Weights of a small transformer language model.
Size: width 96, MLP 384 squared ReLU, 5.14M parameters.
Architecture: RMSNorm before and after each block, rotary positions, no biases in attention or MLP, embeddings untied during training, normalized queries and keys, some layers without attention, local attention windows, an embedding shortcut, learned residual scales, skips across layers, capped logits.
Training: a variant of Adam for these matrices, 109M tokens, 7031 steps.
Each number is 128 + 32 x the weight over its row's rms, rounded and kept within 0 to 255. Layers, rows and columns count from 0. Numbers have three digits each. The size before them is the row's rms in percent of the matrix's.

# layer 11 attention key, 96x96, rms 0.0497, rows 0-95, columns 0-47
088:152092118213152141063131155137141066142118119130133123150156091174127127084139120150112147167176084113140114089139149071146081182207169173158127
079:105130156088130137118109131113126155119171166072164123133151152115104125161132092093179125127137228094143139170193147124108178117118142118135101
076:071131107096136129120127154144115162128164176096191120167104151105108192087138116161123131152043143126149077141126078151127163091129143173119134
076:108123110101188085140163132132129146098152135104117142135080161103139198065175117080122170178078109138172132104137093093108150091129120161055154
096:088080126133096140096116110105149119143094123155130182155128054176152107126122138152126121149123091168078087113085151166156077190103135160063157
109:178132148113150074123164114097127149132124132113129124134087166121068202111110119062101146144072119101141153084122100136093122127135135123151105
093:155103077142137035077184117153138130043085144106084117139133134109044150115122075089125134159148171106128137119118101068107139187159137128076132
093:120152179132167124093098179130105117140132115112153161148086088104182147088135074130109095153081101113146171109074191160152143069060090140117175
123:157165160121130096125183159105138110081074127089137135075140073138105143164078090082065154131175147074130153115146124134156121080140161143143143
110:063120118089117190077119112123143161086143186156142129112088163073168081172131161106139131103174167157140169234106208146144189104109095124121108
107:137116086130144111144130113091111141114106145114080085140146144115086164123125147099180119141109162079141126195112043120125155188166163117100116
119:131171182095076102075126165098138132114121095166157156114130089083171084205144116122130095159178103183121138108151179126113102044091114148153165
097:122103154151103134118103149146177199143156122110158113117082168098157194152202122224146147205122098138119152119153090169149156149177164113162107
087:131120118138134108113174109207149164106145155116124089125103141100099132123116136071165171144089167110148170165126093068163169144187110072137092
103:136110120178124090242140133093131092146134160107142121129141132131053182180115146124101095141090163098177146061116136123177077148208146121079123
098:083103131128072100129137135211134139083186152112141180142126154155160120141132151109145168167047067173129155139171083081157141089130079099119130
095:137155123217164093157128136153156059101101123119139161162126122184140153100071156160107148164083079106118118138048115103148074115178139201127133
091:175117124196142100136095133111115135125115133092091102130165156136180162078136133145092142149111070132123096139052163087168077157193106138123179
079:135072103139140129198136140120146145155128166176084164120091131132120132122129166141084131143102050161071150111117121150131099171100148100113135
090:164114089138106147106128123106108150129093147216090181111130075150140073155125153144155149116173086154099154114096122139138110172092115135085171
089:101127143156086201187094139114156150150137147140127139076190074138160055138126130212124150086146114162059121142148112149137119114181193106145137
083:175077108134111120136166101122104090097066115155128103127083079183131130124153141118155064091163164114130114132071136150115052207123149144119115
119:119083142156076158138080174133172149141176113168187153104162132123163074158118153199113142145120113193098138115144158110143112098189143099074137
121:158136119132177072154190136112111128093083168087061147126116101157064137059118122121131145148121140075089133102155039093110117185157118142141107
097:113166094107154087054178130181155154049187141147104148149112160082105123120162143108121175167118170124144135139158145097119199142099087098112120
112:111128127118131181148128099118149066164082107119164140114158060176157109214144123149175156130162161118163095179058210179173143140095093170138143
121:106154121122105170129118111158133081177176081141168133097118164101113128228104132143086138127139154181133115140104213207110129124121124144090136
108:117135142055151149073121148091099151135170121165152115111111132113128091100136132105194093110120129118100149155157174156104147008123135119151123
105:107081080116133094131135104190105162121146121061086094173126146090131166079109105097153211154093166090133142172097116072114152175192157110136103
105:173097063096150125179160112114092133123111180167115093128104102140107118054123143107153082151130203069120111178134080106114118202167126113092105
090:146084144106152090158125092090180148096122192145121083179116074086116112084119128103162119071082175116164146190112143085152153108082113106160120
103:086120158129132171088120108163161080146150076174148155169103128127124114089090157181121147161091099146093077134090206123171166155128091171093184
091:125087145104211123176121091045077101174064134124160080110138135154131151134158155207160115082123122082092138100095099094140127137068082093153152
105:111109134154120089194119106075151170175090142145159074086142118138133144063183187207195124099095133102114153139124073106137149193105073056109152
076:129148111163145143124100125136114131139179120164156178130064127122149107151097149198143104149168071160150118086121172107096125113129124162177112
092:100120102131086097130106109131097158149089163139184147098149130147193182075183185114129122138090126143147115169137089136164107167112183052114162
117:146100114111174088168130141089137122126160171135112157127167141131119079027151138095163137098132137099138154101159023085147145134128144080143119
100:118104117118078119112093166079117156182079189162213118149128096151172198071176195120152118146098141114147157164139129116106149148094175093123138
083:151153141176115109158119195153124114119181140161109161165131135158121070100135117064117116122126164154134101048140114100076110050115098102087104
123:065159160061110132165134113177054147116136095121137165126174115109169123213172083115082143113163116154151171159077182141155115086167117198123101
109:137156077190133099136173120138136069112224116130022113138078122127087102115171075121081146155133116119127140089112117122140087184139130124132134
115:132129156119174140107157158135154136152114114125108175130161165111107175115144068077162119095187141142084077120156156134112148147149110125188130
100:173207152134141134115115142140077123175165120183112102152110170115156175143199091146138159116204085198117161083144132110117158095143135153162133
108:115150161137105137065149128110151152113064132186156112107141119115142157182075153220161112081140087159128075178142109133145141161138119114128179
115:176136121156089188098132117129165208152154123147176132138111171117103186122097108152135119075116062212149164149170148102075112100097147139148137
087:104133127159112029146112169136171228127119120197150084097107127117155099114127167172115123146113130110152154081123103138145145158086123151136122
104:135099085101119111117073134047162148102107124197092121144170068106137080135110137077155065109103108167139090126150159079116114099148163131144126
093:113167162117155149081129124102126108171035175109127140167137083085165205079128152148150127141167107145099140101141165133145142178104135083139174
101:165142110116110092238099107112122150143115196169114133101124141186151114072162148111176126075105146120126194111138088135159128153105115077124157
085:130183102165041118152120154227150136075187187125065163091103109096130158093104145042151138160089137168141158098128108134140143137131143125153087
098:061112112155086106165109094129118164170132176166196147090096137160157162067151192162201144127098122159147154131169065116115163185103137082113177
083:140138134104136152125162124136082083118062077070079120162098144149135111193088082143037160144146129139132122160123190166114113108156103177153109
098:187165103165112175084092163154140088115193153074094205152099066118118037139160065074121148156127130154124116091134155116091116100120126153174074
084:046156084151114117146114061166099128122116146083120118097133110081117149079132148087126110175104159117106156141095114143197130158140181069133165
103:103103097130046114134111117141102177146135170148160108110111166111128174049124198107130116144096179105172187154142098148167163146129144057116141
094:163158128129096101143129148171141110108170103156092162169044117128100178162116129184136199169205084188156106107161165187104156124130112187093128
109:130163196170125114081084190138128140094115099112100153117113153109145061133153095204105106182123112159115132073164157116129069067112210188109118
123:121120139128100051140162137040203148146109159195115060158127148161075146056157158175145122111114133086154136092165099120135107209129177123115155
107:135106076143180182117129112119144152164154115151196136155094167141121193115080119123101140130144189059127115157093176125055074099089148082137121
104:165162174189141116089121142059175184169132144147164083127137166140133181091159164192131116086103124095104126053172087066090115152072117136158155
093:100085104093078116064134092162149116172120092175147166080128133102146099162136146135113168070151112148126101178148168107087140073121118197108133
095:128103115158123125108153087116163165071183105192148096112144119125076152109098136202098130128159109121152114173133140160129153103184131079136098
105:087125140161105142165088157172135080152128171107094117048078124131163125149153096185137111088023096104092118109101115124181128173130124091197124
091:071104122088155140125173123172086092106126058069104152122216171102100143122070111087060134140080160099167139147088081146094167118153113124138094
088:072112126087112178195113058122143081127137174110144117148165102190136105146125116112141156104106153108110132130114118133158203176139121085143131
088:130100149087212140162120051176139124110131157133132156095153142106144138154133168164132159135151150135085119129146140147121207167112171104115189
081:143146133144131116150148090206143150122135084094063130108153142109150169163131108162156106189136178116089125147104146157149171156092144087082151
105:137110144140089146107113192100119172083165090115102121160143132113111093054146123120164095065105125098171128112145090070126064087141142136158086
097:150128130057142143112097085138103119159114145155158133088115140103137146151154109140128118137170085166103117156109108198149187138094108067134171
101:113163080057125195096051084175142171121102139164152130144141159160190130165084185148133156108143116168146103152132081183091198140093096053112165
084:097113091137113207175064074107167188170131137164180118129119135166156155135163146171118102143136060140169138178078084145158119143137043144131132
119:133142141120110135165088113171115170100139172216127163127141172140158104185072141086089127107146078158152167142117210126113137079118103122087092
137:187090138162149059128169160110154086128143111105105130153098138163115135132156109165115140214142109096064086056168123128100063133117155224100114
102:093168127135139176177154061174119115114142094094145133106117105158126157173037112138109189138174157123072158158131171084109093123128121172109097
090:076110124076073133124060142199134179166173113150131170106083154126165116160157137190106113133097106113057153156184121153144141126161122151148127
090:071099104066190165142107122156130150119178095123151152092109179110147140118099161123125135116084114121077118151145128110189088166117136148114162
088:088117167156088106088176168103174084160141153179079091096176115161133081135204082136130127092057125124166139157164119169132160131186131139169171
120:163126161135092088106183097115112054171071079107173144136155143133136136185105127117090195158150086137136081102116176100124125148157118157112124
092:111086092178221126117146141135128105057115144098121103167160088167131108107132136097136100120117107144191134112131109098110104141134132182139122
097:173162126121112169098151108083079124150062131065130102102166072158130135138144065098133147168151148085132068091137094126115156110165128148122133
085:134132141197073131103145104071173134101085132153151048156116156165156087164142099144115094114091078108137167074128107115129084174171139116152161
079:100176102151078178129120098145175121142083181163143122104172170133140118157148144135125053131065116117139170151168113138156156165127112072152192
104:098143106090144174155160053143145089168130135136178163130158131143130137194076162184174115096139181124149146138130105185127209154105124062110155
092:130142161199150048122153159114113095094130119118051073160109139130123144105133062092133146155173101123094163121113139072077103113136172129156104
114:135140137077111192141129076207130117129128111149170146130176078109163171178056147180095133045135173176163085166139173196112159107129120134122121
093:153149114064113209151129094167155105148136125173167139108151121113187160164079149181113136067135149166153117188154146198125126146123149112124117
129:089140119206143107158184171078163123105159140057076151209142130136079123120141107120139082167097122120057146051137110109154075165132138099150102
089:199139159062109128149117121133132147181145079158155163127093203102182137149107134182112121106166105147098092180154146177153105107122119147091120
102:071147106146191115125183147102129106113100160112082123138157113169062122100136110119151158124112164093121144119084080072148146129116106086142132
103:145177118121099143205067136117120193127156120130150107147121155124125134130116123141120084092176133099120149147102109227151127168134154138152145
100:183158134110121147163070155141102135154089104119178099134077123119125156152134097189086158139172134066114126163174111153141090180094196179134111
095:144096159127082069156080159149097113128126138180159120091102154134197140158131103171121096116141128140099154117144154225165097168194175162118088
103:149126150142193059174134112181109088059104099164112087095090143125129171116091107121160132112179153190145152179060094102125079084107166126107088
098:116156130100160161177159120186127100150106069100186149097174112139093189182103086154124184160172186105094085153131121133084108104117156106134101
107:062100071167167129128123103143140181112182138105107149164126140174107141112140122114153111149101120134081164114147096077129085116099090129101148
095:161176151172079119150086121088107183099151066172105188136120177146188098136153154185115119125104168114154084161089116108107138153089105145049110